config.yaml
n_layer: 11
d_model: 384
n_head: 6
n_kv_head: 6
head_dim: 64
d_mlp: 2304
vocab_size: 2847
activation: "relu"
norm: "layernorm"
norm_place: "pre"
norm_eps: 1e-06
positions: "learned"
qk_norm: false
attn_scale: 0.125
bias: "qkv"
tie_embeddings: true
parallel_block: false
init: "normal"
init_std_qkv: 0.0145
init_std_o: 0.00308
init_std_up: 0.0145
init_std_down: 0.00308
optimizer: "muon_variant"
lr: 0.00617
lr_mult_o: 1.57
beta1: 0.9
lr_head: 0.00535
grad_clip: 1.0
warmup_steps: 200
schedule: "cos"
final_lr_fraction: 0.1
batch_tokens: [32768, 65536, 98304]
seq_len: 512
doc_mask: true
train_tokens: 971600000
steps: 15108
dataset: "wikipedia_en"
Each number is 500 + 50 x the weight over its row's rms, rounded and kept within 0 to 999. Layers, rows and columns count from 0. Numbers have three digits each. The size before them is the row's rms in percent of the matrix's.

# layer 2 MLP down (transposed), 2304x384, rms 0.0156, rows 1508-1562, columns 256-383
098:604550525572485450487432562434478548453597495518518560504523444344501520536503435532467455557494491503566597450525511526427667500467486453454562479546521548476363457485610528487512514520539536541582444517512460448506456542451512455440524455488494502485513431437590417508610438475604513537467513493436495562553480487490570508496485557441583451578527505587475529534511463478509513549557
105:536498500432476483426529411595586597452470552563611544557499472470538491461437523557465515470398529541494412419526398425480526551399442469581473474638472484500537506413523499588530569418546445470441438550584493538479514427496567489493616565450546383465430538500600470514500517518478517425428515474459538492460520521386458412497529561516485488531468539508460504527518452549487492469517
103:462564458545458529560568425501532430455571570428514465670616552509644415555546468417516548526503473600473521440483472493428401594528510515482477506442488529422477475473440493485495520537549522480478557496498464397543511541431472514480516520443493436530515537535508533498495555409449447519450489555401453501495397474498513523478544552592503558457452468534581528569499498492404503470553
104:502525410528433417476513493498409487473611511504516463499580475485434534550578414434386500552534566505443558548421540573515515398485433512553546456467478503421432548432545495532453477466460505512494515478518590467405436502490548582493444531488518514508576482570532516507505493433553438558501481440567537625541523501485503419483559538502447554493485485476531517571508470535506488552488
107:568502544476520448534550494544404491545601534576496539479479532536431501533577455606458527452401490543425540498391442540492475506486479482534538573548428452624515477410538520407440519457488387512547572477440502501562546487619473468534506447509501452496559475462447506409513442472616457454563569424507452522492562528415554506477497547466478460504401514531534447481531591471561518594451
097:488421487516504517450608536477555472559475408515481460553514538503463467523473521518450465465539464514473494496506512545550498621541506520562489452446478503523530444558524437393482433585433563459533507501488467583575432490554547441437503405470504525447535611481500576537589438575587503495547485452442446506552416498496470503441479402587512560436498508511569493505514579514488522532522
097:495498499512455459569553535475507438534509543398511531547481482526524524475530548478443594483504526540513468546525508413529531362446484576444491469506474496533478452469561475500591445511600526542559514504595520539453473483386453417476582550549402459521548516533490532452430513538355441466474475486547424522535543464555473522471540540550464462505490508545592434531491552468511553557527
087:490496519383534502463517607456479517488420505499421560554464516519458468556569409504442472473535496414478498485489388572501569479521520508574526408493588489599455530532464544525508501629565513463546535494452607510500503501528532438441534481494449555553481515571602472519388405494552527533476526533477520535449474531499508408499578442470487587472482447497521395524567518469514508458402
094:503536488448534443482459531392561505543459515591463471588427469505579505530529479608509504535436553550531554464498429492498498477577401415525549471442492445628538451472589550431518531557476535563499465569499449559490537618537556615438486518474512563543513512418526531512530478402536489445432579513437423468444629506388548439493417593503540526506450583460498507486498452515500451564444
077:520489437452479487500475419491543495471542508490533462487461400548544610458487460535470371523536475562539447606576469436411531531495589630483523583481490489509524493563564422511557506548462468491461434499470538568494518501560557500539461387477529506514407552460498453435461452503520507482417510535490531534477576459438525484393544451510535471475549451522522431547477455628437514469521
113:561503430492427519443428596524509501452527628459446478548481485431491478528640568575478461515453565495498396415459512563456504520430553522503573494541402563456521479528537483554552502533475465491421525536483454625520475433529476486522539485491480542437530456494449432514490447447500492504550452523485462459575541605533481597480458511464479551589464379535557446470488410494448481459536
096:432534417449480418558507474445547580556540527507525419409458488511464554509501359500565485390466538498557461470459557467510453432495559480529469546591501399541486483531585492407492487503527513569426573524510520557441475557553496487500530465489484551498578508472540535531537563474510499576495557478517510506519537490483484536471504548439508512461518438537473555540495391537448505515456
112:496525456496519546528502557485562415512589445500482506562592493448609512528564574542450520445490613459525496452606554464547447495464589540505488548502482462582573465480524455480471479499596562459455537535496475504592553455514534504453513502478474526561470461497532385495476477562543481536504518484423568380476494400504583505536554476466569504453521497541467552523450506436546526510470
088:499492470475544593491506494641538524566411500559575425563496412481437520580427454438460504451479406507457432452484440496554468388617485601466592485549535506390481486442579519535501635469438421494550460498400527602557554453504467601569499493507491444508433548480539466434461519467553483439401536498484434555506541572496552474488521485539498536529472490501493537468571447475551553456486
113:533488435555552527624463466462470495496483531522577520500389502522558446499497422437445592481488451655450535523487511564494632554541549493545423511497581472525451551568399476542537592526527580424408539448457442533508521517503461473448476443460522517489558546544516489558506462480487515553519521426476503515465481471531436565522463477456432446509482515541496502529489480465461495416574
102:508573517533477449557471476365505510449512506481467422469439506523500485481487527471491520533559503541538529427488446516460483492573479516545486519567424532470510366487556595587536539455553495426578409495441439463470470473435464506535521481521581454498525536528474510488451494543506386577503531575488520540492450481520453456557554465460590472533503469530611516539526537527509496468519
098:508490562555559581466505439546544501499379455492465490406457508507430506456467490428492518535538504499473534596554522451389469535488493472404593513541505534634501504407525484610453555481521515538375523529505465541436489486536508495419489605447591486528632516503523491447544526540599507459472557556396425512427527493530626542496501546453483522576577503457514581506469490586559506510563
046:483545472446517473498540514518480409477483529464517486581576533553390544521570517429502407415554512514446513589451561426518577523452478508555445479483439474469533485497565408498543581542583597577480455513541577556516490477527492501507514499515499566500405449445463554462621529434450502533351548479537531493454461513497489505534413428548470633495490500505455412530429421460558475447547
104:521439563540459446508472567568493417529465432454506525421489447548474592420437403540526511584486499448486468531442487358479483481524531512515484426575510479622497512519456502583586403498483533547487505463446469606502542518443526504486544424474484579580496527429513426510555511510515479510591427463544614503545502496500521493614508541510466593503587513620517470434502548488514509489522
092:474544639594460481514541527469420459552444569502481442485607547516424457549397510431388554528526467529447508501372518582522501564397497418392402570494530479485528533403513565485428467470461458577540591465468556545542549474436510588474465522400519485500534544486417544452514480442513477479598435536508520489588569521504525533428470454441568473505528464423639559542413518499447586505501
103:538483454506506446413436503479527493551602510485466536349529541511524456463466497569556481454467504438416492565520555533501501538593512516481476453452508504483478400541359473501518555478455511481451510592445472525516597534478432595545517555553426450466480434467576492462514448489509509555481481457424495566521488473427474514538524436480593494537441395438458478489548494465383487513566
092:545573491418435438493485444544391526462551427472509460527506552549492451561525456531507566536524539513542499481470525524490529506299545453554544536466482552456517549598526462527485544412553603524463463474547564489543531456472501456508577574591492492494496448518463549494521469535485655536543532571509467498426492490531506442605458511472484417527519453441531396447498523592569572547496
118:543521530539530609499561512584465502526472429592539481502472519549495508580470540565526500573446442536492453596560432546486561492470546452512487534533425461497471543534559535444457535419614566439455611568509479435529573435470505443517596544483456422448550567498452554453561581555494444540493490400456463517516514534500559425555584464481559490478413553540475500503523447566536449508466
088:530464549421512595378550430411420520401460422542463506410504582576494528489479440544487545447440452476462466529444469495516517551491477453526581504517561525545589431483485462486540522516493522442452485565524514393498481392503467484499520518450489512570420577495551510506517495446520605470508507492582501380524499509493482454524520500454475535475502532434447605504680452496537438454489
101:481452486465565485493631539588480436461542508441466566479507505551431589511581541482473581498480511494529468545415444383422524504453511512477471432522432517479396503534447468492564522489451415547642508501469502529536521607520515457495489605451504523547503558468528494554451464524529491489383499577450375490453505488399586543538525550488530429483485500433441512494541536486396442543520
096:457514486523523660485523536419419551531454415497469431526487476517466490532533476518475462510518501565555449467509455503542575539515446478505465457553411450506483544451587431563544535473480425520509455459485477531464468444469461487549517545471550506545557573406477418508421509517493524522582529400545448502410436488474495566522557536582572447418465401458551510532514507425575531393523
101:554575573549561491537466650526443462515496531535500536649407468509548458534491506554546529467601378583471511503479580466571510514420553467479510453520576498574572512532543450511446505498511501425587502501457465529546427466599536643483470532557449550516552547521423430499466510471488512577540470465513499477556431516429516499478469460572513487456419551453499530578486502443458434495503
099:485523512489438525527467468454557399530530532433520491536502392537478502522347465516508477573451573505518376517569479488509500544481516582548506592495511525487466431481435521615457565593432322544448556525505423486490597502558491516538531454457502497516444490441472415514497481546466471573551498524605599463543416570573468508459518508450461561421440576524518496503498530503577479444477
103:539556500407532441502397497617422506459469421573580512499436542519440501512503491477477575516569607480561557516489466489526564509479585405553579612536466508543521578554504565506512527387561575517513488543479463464400555536492403438497516523554510556613522354483508533418501554505489563476539418481451469540552502563603526508494524483456540497451536424515541462484487489529469521555494
107:603422544450546449583547439529548553571438511460517542478460537485562479536548555500436470493509441472535474547437406487491452510416472453468441484468570536405470572467518509559505492558547451463461562525537415456517499484479531583496511516532501499538571475572449478489533461489639447433556482496537520419520574528505483451492456458489498510516462532523546507554552463610608503465487
094:569529438567569545556544498388540497442484598558449491476537455564501527465462420476469463386518488584539529532483405572508490538616585549495427517529538437526583494431638570485505573518506538485501590557543573492538541606660514471505566550525570435499460537501491469592422567487498488446502517488555486515505629475432483541428409490437476490448405599525487508624493584419455562449483
102:401517467520510412510465473454519463488561472447453426573565508527509488524536436504495539340596521529564479589503506468442547499522553468459522477437584473404428444499449588469503484536486458575518490530556431492513505466485552527480432604458450535455544560463553549500479488467514476513522469472466544537501403568490500488484615465443550502544417494530451590490506573464467509505527
115:493487502489531503514507548461568457528493542477487482499514487505433539466621372528556448486546524494546430454442549480461527418555522578517480527458455567507549551535514513544583484512462518493483524440459480576579491503467578564474493534454496385473455525498445509498428559539434431473474533514539590592492489507452563579559484490402559496442512577570439523416472438448478542573470
089:480515490485455585492516502466534325523434503498502559462487475535524494481565496498476476453466418482601549494499501505433630522556445523475490538492410487549466502479529448451441465540503525473504517500400434542464569458557485494574465510462520560540485563505490493513458529446497527599495458516574504510519510554506427447357388513534527492543537485533569492460427497517463574457529
108:315471497521424500551530480557468521472611534425500454635536465538564467455506410508555489527521439539556490529454438540543423471546484507482464523382538481450582432365473470485506540559462542501543451542439579484493524439363537456507448414520509539481475494531535495528558575444487495483517532528460358473503474497504489438453463463645514672542575431502404516564454538473498479572521
105:494566494476539459449394536470430497541508427542475500532491465508465431502591484481427492526414551502537453473532515474557533462483538568562450554516514492518520522462542529463487458527606489473572601517511539362544492548527518467464524497526489448554507533467478603509600519537573499523551530557464528529411583559524511527464494389483488508476501462471635496513579567534396536534526
088:530570433492441522524525491607613576494423568522493506530512484399525638521545524496500530531497460550465481525470532491518523570451547491508496529437450460502473556512530452450500544531463436500498486433488433480467445493573460572505418460541525496535508467521463453549589427439526541525485480455554426544512587469414424544546508498454572574551570493594521486479546490481493515396483
104:446527516444545550546472522561529520487507534455538561474583525578436540486550554398533523546424448525530602498507480526476534538461492497489489523357565531494478483429473483532470399499598458449519483413562464509496565514405592560514471479534448444515477469520547544522502487517572580470476462358489460430612492480416450435482502512469534473568497594531463471552501503536573429527444
097:484491473464537540506504539502465538519582470541500528552557526512524543491539495564458435404540462447439511526472436557410495382516511434521487500470508450528565531477481478534640446576564480546450563439532419482486531475567435437531586513496525500491543629420470448508481587533536570497513511556521449418491429506496443479418505404500479517515505507499497448400478466405542537545441
100:501475570526441482523517571536357515489504431483450443454484508546481420493462425477519456446546592596524528552495464502546467495577528504365563549471535472467611535477515588500564469414498538476508447515423441563393492533398486542465462473494366525435538483520482506457515536489550467444583482613465519509458531439497484476442573405466434440541496514475517471470549380369430544492471
085:505518464453604466456480622434505545442544480531549548530489478536515505583415528489410505471475506563488502551558433511520472516499606449535451485609502506549432495557554472475493552515513569516534500514444413494516564539487485448442434508430448570434468434439560484520448455365545490550529566549481568498565554485485484587545430521578439480474540541531543442471549502473495579561510
106:494498545549495474556552392540469530513390446485408589360505528470466519533459493574517484495462537469539487578559476486536474451509481524476407495592540550496454561483508611549479573470526532490485533514462508445564496513565552460496471394571500445520484366483520522363512555500596428434484493490531539533466620531492491518600550478532504543521489532504489481489477431536505568507502
098:546606519510447482457492480551546528467408487513533524522586542474534525560492540629551522458504555573533537428506520454487515462467465568484457474506420505449506439460515493511398425522470488513400507520461477530520609407531496429489427547631503497497466571485475540471487564433482519493504470429553517510600528558508443441490574639536477559444481420541496516425466552501491528487376
105:435537544535489541504423481504454475519541580490548461467505539543460446506505510472460496517562505575517419446487553460443513476463418491534507437501511551482482573536497434573361435588474540542482620535488496586514496466525488444550518391547551541509484513448469492465465512575416482440477477524540492528528467543548450385464453505553502457539522429535548470512464482436533462508553
094:460477543413550526524527479404473432558478482457422497503424491350513478450597445559493447367536468519484512424559523504458554572470480528519490679464539525483453493640529565506459499478502566498436464553464463574516527486529485477418424501473506510506564578445522401446475587573503506551523542476503482500585537486443461523448575546490442675546470470426460548390508431449476458489543
103:496480492489497578556445476536497468550491481516425558500467567487447475541491488556426517571520435611417509505560557493555506483552459514530482584427445497465410528530491490571456478488474534572433538485524517488538552436417510472521460549464574596454576520522417595517575481472586489522553537474512469511492414452486367506527496449558426430467608506472475533494576513468427477484550
098:435500579502510536527530488513523509554479553539479486566490503479452562446520539571497469436492595491508542483487498485518527468587458476511459553441477492473468480475489547481613536551485531535506481414490539481443536459522543548477519558479448500523471501447515525580495421418539583427504475527576447491593456457553502545487505579470580405502482528504460446516349510403551482529472
092:498529462430601459523528485570467537541408402490411474517388441427437604545608554505541453500497539606482436419490511540495446525501455508549514497491549538501501569533521534390517516539490478433404520494511469501503453436426519508558511547395553434475455489510574475544556517563457535470598440547507471422511544457401429489369438451453494531484505443524504541473462450552479583425570
112:498524551507512521534583546455428531474480435563503450502487503506423482437488523536429531435460508518455415495441502462585512490454401484490574549503539485442454483450498559496576479531469527471452559600545498524522490559466500568438462477516504534595508437453523533440484456475455540458428459483562548439512475507490488598630423533479529463437534499486576523445598497463474462575548
104:459426435340421435509466530492407545458518512580527507452477470478525524534504563453533467514427482559518470526567469452466496499440421462513529504549451467425510578495528421546445487571421391487472518488543497519499535491497564460489462540492420469519446506512584546510511528504535552543622495411544478472561510422446585449518475428480502461514484519489521516541558570497456501460550
096:509401517453583467530363602562555570507502486494422437523412553567517447489540525428537430460547546504485477510422575443414444578482480505437404427485529459486561548493442434503536540487478495496555602497462435442406476509527479439529471373411500473454473498488596447589461458523522536515505422518520532481491471527511489524499524492491540455497539464492519435372507459511482456537447
091:536458598604484470439453505485549563537461473493577521491534499542561515524425475583510471462503450558530505474505384488498540451545605422509467535475412444530561462511475555406474522519508572477619499434397515473433521511480534532467526577580567617516551560398501429439560517467529459430545460595408552529534471531451528447421558453469569545544529537465419453382500585498511443480504
106:460537504444527534442452469476496453589483621461492547467500449519541464470470580418425446482564547469523444540480422451561569515537618524594464573567457465524535470444451456600412587538567513442516464495480454376523499452491528457447546421461509450483475479516524492420543435538545559515523546497442481528492524498472502523514497455570524423499519444520612448475567491474481440470561
106:544509563471369501491483537521518466504588477522497604422510505591540517540505507580576489497440461484588480533493464511472545455511541515440508523491516523545481447556517451490482549504551508555661443527479475543405531481474404570518567555480509523496511531559574469406492374601490505562512531434467523482474460527454506517545495399524540512488447487513525543488483452547480452490524
106:473566484508470513588524394426458516389504471521536449445471496462520464425549458565475514454500420595452425522511523493500553436537468510445519534468469476541479469510391521487507473518564452499536493453653427531503577528484539542568469461518513414469469470438478478504488557517590516492491501483488513420421509486492420461597543414522439506465554479537467566416619498456403506451563
# layer 2 MLP up, 2304x384, rms 0.0916, rows 1509-1562, columns 256-383
095:449546517456578511450502565550494488545491467445451511481514477515499539561521449465459458630569423459496467563426504438559531565491423584564500518466501485434492483482438500581528559468570422437486537481579466434504525479479398392562531525513447515529504482520499468581461503584529503502536542611545420526517550499505630441385409547524407544449548464410457558532539619421524469551582
102:456534490480430461489416492550509484528487451512562487500538448508544475587468642408474524529461481513504504522483501444505475537480593491509501585534603508421495499566478429560523537506516608549475429579489524474467473469535447567490531483611525515650472480474506453421529442518612520527445549474485524477417541505494443576481465470517547461497490563477596529569482509490555451524481
101:487557484483498517387610569522506591520437532475501630550452494446476478487501558512562545605482500658495481434634502568540435495484507505465482506515597451520420490578482485465491450524453536518491449527516555455420416483531491510414503448464550476561584523428533455515440511543418408447475449579431468531534412396423496465502518506502501393515510448492484589562481519482539538492561
094:495468492458495385616472464573434534449514540568455549474585484529555397361592508426447473440420446511523517475578541465453480540480525454451569545505467481535575326454586512469524454467513496467556457515566499507499482476492473504555453459603486485452561455442582532445525510437466444483506461511373484428491499484481550488483472596577438538558469503532476494423473602438436553558481
105:580556482481462548462605493592562431544476493528530506527586457539429458431439509449549597444496447498553535569537527485482556536492541471533495475446608508479520491437494533548454456444581537474378421473457574550499507490590461486502496564468479413399351553595554543481502487477515536393493564460515515597492492503482497431539522478587494493592502584475545393515486492518583567568656
108:502575449521477457503535541488537535479462522459488536432429461556494550522478478517525438529456617515433414507543578451437442530452347528441499533499581470506582476436474460498568484504613496533526596539414500514559480464509517464442457554491471567465435608528465524539492412490494529550555516515476501514514456513437492513463527549566595532503492507411519534447542527541526571520547
098:502486536529513581501567481541496461543510573411494449531539481473497504528433542471494521426451592561562529457576438598545454463527417500541433552634476401432486528505514533560475480526526474501541471478585434590464483518418527509513456517425569485479558480506538532465482495486551563449445504484515496575523557534514513539528564513462454481575515514489488457498515424541515537515494
094:546432453464538466518589485572533531480538497503514550495507504454485580450561551602456405485398509551554544516592491552464488522475451518482486522477480465503352455495557503447496480515614450456459503513479560500474410474516478507479484558531469532502508517549478479479515540465433428491524487487498596505459500541533511576545510531420547447467528495548485570555524537536561515506502
092:481508492625461527546545510481500540499568403515444511466566522461446518495562520550448554490494446484459614505534447518510496453501520480430619458530468486472438547424466423486627452621520615462497515501524501573476588542438493511484524404571619425604457442532483578472484466426489644434530438532570510518560523479505493590478435498558511532530502430516577474426395544531567587562554
104:572510524548466508460505557487465504459479517572522556503502509520482507416422439437398513414501503512564493445606479564450456551483505551432385587517507569438453515584512444550497540489503452523504519489508522544453500422533504522425500535407443563515544566575591413517515513410482476532537439534538523540593582594539584459430475497506512485509467497530525410523449448455459578436377
102:396539537575576499525509479491495546511477456477528500535536533473540478440464489522529502507452561472546484455605554541527481464492530633558525537526509499471488442506459506477495574509429500522550475554541560490486542509506515426491515478560521502508523507487578636429584496480426522476414586523514430501478518491476538490456465512546513537498454571519490514511520488559543549530455
103:528441488476493597460432508473437372520488511474463459508518581504567514548421507569543579454496503379534487535607500474523480454528559502478538489488436608495503459512477510441584485507452530519531489464451489492570505423510521468511519505546459460504451459458520412531469552486566581525503483554490482461487548511502506481481421517592573494433439406496480562454473544510494499490571
093:429466464491503522517545567540564488427491466570501482487471582571470521499556566471524489521440481605503556466466480580562520604484503495454446548493613477563505494543536431530368525506502496469467596545491435384482369504464555487497494570472468558533512477469479590478507522539419584534505468545489498473530465503473561390537576429381517449546494580597477458536454487528449467455572
098:570458437535538484591455522564520501633486467491534432510466475473557418516362579443491501594542507528424541551492509419467551465447417521518515515539520465548451539495528516402494454412531514491453474445508462440467422480506455428570532439566536576567507476538447492452629588516503501456484494471450475511478431444544443591506426561521451478396555501535462532502460517554493497474463
104:523511596443561457500451525556613452426509449460543464615515489479503509492434573413595546478524505477438529501509444475506454571529464413484561544586504428440524479512515444502441500620519477488494506499509544441476538481426550444472437542503425519514535491525453508520554547520452607389460439496554530418556570565405556474426424557504537472507461567471397479457476524497527470482471
104:575515587489441517542499447484469470590483480528465523495557505464516580504512516527484443465535513465468475387399530557552533498544525424518506393503473510434528441439486574548504520489532481509480511588536423454375480479493449560594438464568469511411442539498467529558510486501459532553507471493394418456512472485495436548516499484443484473534410481495602472449532499609511436540554
084:474444461604550436529530512501482504542567526593510496494476497630535508547514474476579537498550501606530460492412407459483483456524476496509503492537476550475516547525616438553546506503516527526499500576442514437548478554495452601517420490509525518525562482520453629508505509487505507499562479627499522478483532587485413435491473453478537540445532518373534507423510554478455526533552
101:458478504570429503536524500443405536475461516489413481511515546536493513622507456464468559545499376535593457388476466549447501535497474423452536552497507588543509404533452511427601512457490535518507531445483565481546462497436509520583469469503510493395461546464397464587465609470426595546500436468562438544448435455619510560557404467541507448552519442542438495501505511504513564567454
096:490543454415559458429446601517494521431484581461493394449437470579546421548530528515506461488481560488447583469503424523485468510517551485509577560436470387519515456516594465549446449495476514511461571506488540423489501519493474450552479450563597416520468551530486481498495525547476515542493586506383470466473509466552394356400482568525400462476437497520447480389505579562436477448519
108:468532557514511518436447473512477512509394459465490515408600552509499448381538585521554480502552423580427446530483500492545553553524495578503509466530454537455601460450543507586512491529486453528437514480563458552455559568553485464497411527508442547473510497520546541562505517511551532498531576528492462542529462525566439508513472444475519549502452436547486454464437476461581459499502
096:469456568457589556470512503561517482533494534546557585455541518472543577576466494480486537471414557484455505545555506521416478508531457446459509491437481530567541568454522534527569511506468397515499550497428456493535536547498477522403559488477492521425577493550471448514523532403547441536526389444419505402517588519482499486471594468476412464485561469576509553378450515507462450501495
104:496470562493522510514524575476440520530458511443435477441506488503395507574437471506500469503407500533547406556549483569439536461492470452525526447532523530468490415500453543525523530422452625442538438504524530563600549509464500446527452439551623520535523511556457401414562491411506413466507489513551504571418526553513461525445500537383412502386415452510461548523454473508384540432421
098:501504541484522533567464496481498520415501479483485465518538492507521550506466560507514475503487505427531536595442527458589403541492520516520506432479427426564466514438507535523632487436487549478492499499545489476593534462517516550528436485455476511489470531518504436447458550482516455468448502504540496509442575460489557369568493573459514412464525489540570570564604486461522556464524
093:500613537468503522500633518481526523529558546494524472481532360492435490537550400530503556529518517449549496432458494450456597535501481481532478482520492486538456474629518506503475488539549531494399425490514531466440460463505436510603491445442442452484434519516574534514503493520453629588548431486533483451576471516537602515539565522536432467466458515562505514582529494502493495548522
100:426460540575570510473544443536382499517552479450513490458532533456457504444507463566404565443527565571472553429482435481525533470478465573495482483505513370494413527548553461419456496569504539474464488447536509370444455434498581574507583529474536541515507538572492562452531567475494501601474537465548483474496471576512455430530497557508531495624452455500419506469658489515475503502520
095:459421483544510531530511554433521485479569547464508482519578414378485449431506496424532537447563504462491503525564512454604513503388521485451542468497451487541531484511523451540494482492468435500531491381525428473570473522527462471552560584535514543582585453486519429406481545529403520538483483529497525502429403601558487462545536511468491610574456510566448493425503462546417555450431
100:560520533488436454463379563491484500543457510524456418537480538484513535418603483602487464500522441534503611474533505555593543480429485492585487572481552485477512439493492473475539507526485508590495433535528503535544452606517497406436498561389551495469526463529447529479478392460495529408458442494441485473430492549508468471582505447509506475399410505476450519453416490488486531544574
098:506569537420467556486508503461459476523507485545503440430473591427580556613478435516519458545505494470542455499613549526577477551450489483489603551475504522545492545496583514506537509471416504568403423511513507438530508502490482470490473495439461579544418530555446436560393480517501546549448506422575575411442489548484432577541395490608497454588464463480607555522530466612551495469482
100:486486483568500522552477518566558519429513486504548496490548546535505464636509494549479510507515461512366481535509581484469471486474504472536526484441504577523469595470508519514484428450526438562432528491416433549462495449537465468503535501421430559464552463422525445411417483507564465486507478541449513574435449501496521503471464512587475592531463405480460521500512559497573560437490
097:500632544428457590476479529649532469511578507534537481525478433472587486510451554606536445566591499473558480561581450440571479542531487528483464490465590530478524439489572474561388481519496524476480502430450432506504521458460453515507555504500577474500547472450509500423589472558587460489527539564546544515404489473399507449351545500515539482520448572526495483565552586502464547382473
100:415471427531458486581581501493427536524536528495458429554631423562460443477419517507522505497520563416540469505479500459452456501485480483497528569508569532483554459619489568511554505490419537533475414531511458485478511466488476481442486584618485515592549538428520466519460455486450463431520531632460442542493549524523471480412534504574563467589440484461545557455557477505484534492479
111:587520459486433526536462592598513477550399491463511489387470469509578457439463434488461422504528536502498501510489464563430535476531440474510524495380544518505510583433454555453525450511470425383524504519540562548544438478511525588541436499478481612445539476482519441477539471560509502539446429416548574517505541489475504624509457493433471555479615505499467454433464476445592521412449
113:609553534479503503460419498483495487514534461563496491547602433504467529505490542523447499469492522493605409488472434565413577515507402499404502456493497504443527487459496515522453459454500467452413488484516492517462450442513510531426575547509448548497412513477463478468519483441421566507462490511567476543514505489494483559592487572548486550479506548470520546518483588430543521495446
106:506463493451511502510494465581520520450481456421507482476541503386421477572520560383482447483491504497365527537484572537503566531543497520508507553471487606501539411553487484551579498512482464555486533444511515475526465424536517547567436558506473452586474406412430448501503535522596531523509563578497491515481448447451425508437459455449495448532600495363519574481580493581421487528524
098:501624418556518492421547562523540516419502462545453573482633548468465445439475429415477552432473494437471538445497581522495451588516449490463445510646516549546555525460476548471457404492518532396475481511457431473458537514450508532492415575535426500446364426481470576455523552537517480501538555532471463529442440592504477524467440504531539475538466524523550495480515456484507485513497
099:500513541428484504470425533447565448502519420472523569469450459484551554555566467521531483442466444508548518534465474521515462499453567463467548562570524442461504448480463495461480559555586487529455537549501552371482422536485412524527518487422593502457458429477541438464493533500541552482451525500530445509498357464466452456501551524459484554607477506512546597511467591394643513506481
104:558452566481518614457467434471607556466497455496479567463547604518417470421485506459427506423446527482439473507465460467550520476530589494476564489453470542569553436472455353513376439450564571414514480494536517516477484498492514549474460523488501486514512532561451527512556514532436507547498548515519523478503512502454489522494445591528477533578513517490496485491465507590536544580530
096:567520564599539496444550526449455390507403486479519555605520498458468493585424480514532531451532465517496492494470532498480508544485458504558490574502509425537497462572556408465462508481496490454458500494497425405509534543479487425437537407520425453580473497541453495587600487510478523414439482501493531535515376494503554522519483594441590531455514515470540533514521566422529572547403
097:519564567484450482557598489432500480608494471540474536504418497501507447544542456552438528511483550443496549459437523596377449468547493393432471509419533483577446422575454397551463546484520489515596557552496516506536456473581455428428616439575478436473446490522507542451536436577521466564480518473602467543515478587566528505445573530532507588565553519523425526569421564528517562509483
090:609486428581466442502530492459564626541496476463485481438540538457492467500422524479543491483465554458544450464521408483582507491479561460509465432514405441482566505516591530554579560535519589476518468453541471527490476474533475516542492516568451614419523391409479424557425480519514578463475434583424562495473470488473456557618451430570492516371500568496487483509554431486532424538532
113:559557415513526507531573489509508550433492455547445451509548483489532554550508477522425472478511536476566567541489509517450464588555423530481439606549552479546462520518513442492469410485560539418508546514563530449420436476448477511418495490533403438452490528483515514454472511481508468511544539527415418443482577483477384472554528499536476418561449470559481552382458438467501476449484
100:452544417490519524492448563520449496472506494453455507400554501432480484511378529561583548440469473477465450497526497569426467519470548541504410581566433532510516514457582452452455569440465547540518407472427498458433459549545481521484534510490581535536378496477518484437465494483518546504484465477518536424492421479474429535569430479462482385588549495485542431495566539538529461466507
107:628454612527506413441586536512558592534453526494525449519430545467425462534529520450565448564472503567575469509539430516440562560449528526555527527557474567468538527485513443514569525477424463527480535477503520552492528548543460527397514607504426547609544446472426440392453430531464584542495453575487533604530581343481461437499455479547523484533462481459540570499512474415466533445419
101:525476456531482585493502535473518522434559500533530552524486520530543511466541587558422455450455434479502595463527482509516487486499426463541414529499515469447553564527426540466558496510396567562539512442499440469444446475511494493541486463394459595535393466543479423530413490388494672516425445414492465556516540523495483462517525492544512493506460529437508437504555412516486579627553
104:537548493473505556459482523496483530533527573533572549423497461459479582531541516413478592496522508433448457421576444586411512524476441510437431521516534641427529505484497512487475454550570548591590516507492577561604471454584472489513505526549376449589530514458514432628473507514460495548439507553462571457564528479513515568457440525516519531549458416490501525438421493484473530471563
110:569570477532551577552445527503530476527569529544523461506532471491498479546465498547558500500408554442424494556511498510547471523417442504514543430473470575522487490464532502584435528528479572497529442587497474404487541467434528463572538546436523564508486487461457495530463486518538499595501415556432416511473417491383524531566506499526552453569454607500495471584542499510519503496377
097:497456535461447544491542485474418495534547370469496507389515437493378543565551533540566437647572489539499528503439499460511570582563425526504469565437489545527430445470542577429546553545505539532518464474500548519482469544458534449510515610485518571530413599578515482470473493555469429532380561494503521529438566519560445520572492451436525507450469572448592530481455517447462545574479
104:544509529548526512385502578459512554510566523469423484422573609474470422538629496462426472517466486626536507459543551440484543437496578488489513519539477525504438556493599522495413431521598518499420423563533558383380461461549465523456533420510527538445581453482594452506430425447363540515438506435500551497405483492530560410532438553473466394563487450549518548560447534449485578527547
093:528498409423446507486597534571443485515501400499465445446464501496486533502552534520592465545521475391462415511472425507532514455490529439488608503588436518459473453496585557551538450573469584513446517477481524524463506446439533528532527476488472502522491430456453516527550414504496546491543491540534550627539489557437571496534561527522384568442525508453440532487496535535565527523522
080:443553420503359487417484514417469534451529504562568523491557565457462498417546509567495473550480443511510530491481441528537498461505486530594495548596529557512541420694515495521501558490430604535467446538476520511439415576517491572560557517481481525487479494477450527526513494520479500524492452557453516514472534537560464506460455499490517513463464520524486571571471534539595579513469
090:557494460402539507570562464487443465436507461436550527394513517525488520494616507497541424486508478460533526569536533489483561565449470526610440583504531563423519488536525480490500452564510497460500497493467478568549502529545463523488515508591514493442499374555451625469468550492455523540476501416581425527463477556577448527536429581574481500444514483508394501523586506425484484597496
090:481544467482454451530535446439534549475455439485545446482459484502473558509514465526586495474458469494524566467602461448565462482509472425506506495455579467565499511552469479475450405499436490504401562479507448531548500582559450512480414494497479552510546485448494500505565498563565509494478463542553470457502507519428535407505527473535497462473507499457417526528500540526476538573513
099:445400446498558405625500488496373584504480496489473488491555494674571443451530534415447577568452538492544513529502503542480447563452525569375419576388404423547507488450514483372511551534508562496433458479579465499473557516516441538488526530465565541501482468450448490449426540570420495489518423512488404569517467481469501535447543493527466493462386500523512476504349528476585506549505
099:396409467561532539524507529570493508526489548512436494489466517539490494549507500520504531486491508512420550544559515483565446473564453462451517537505570562494588453521518502519484504509433483387519490533472491429469553503519553493488548468640462466520529496531505631452475543509492434457524388518517481434535531525530545486631492480511599434561520529495551492448403460537434472515480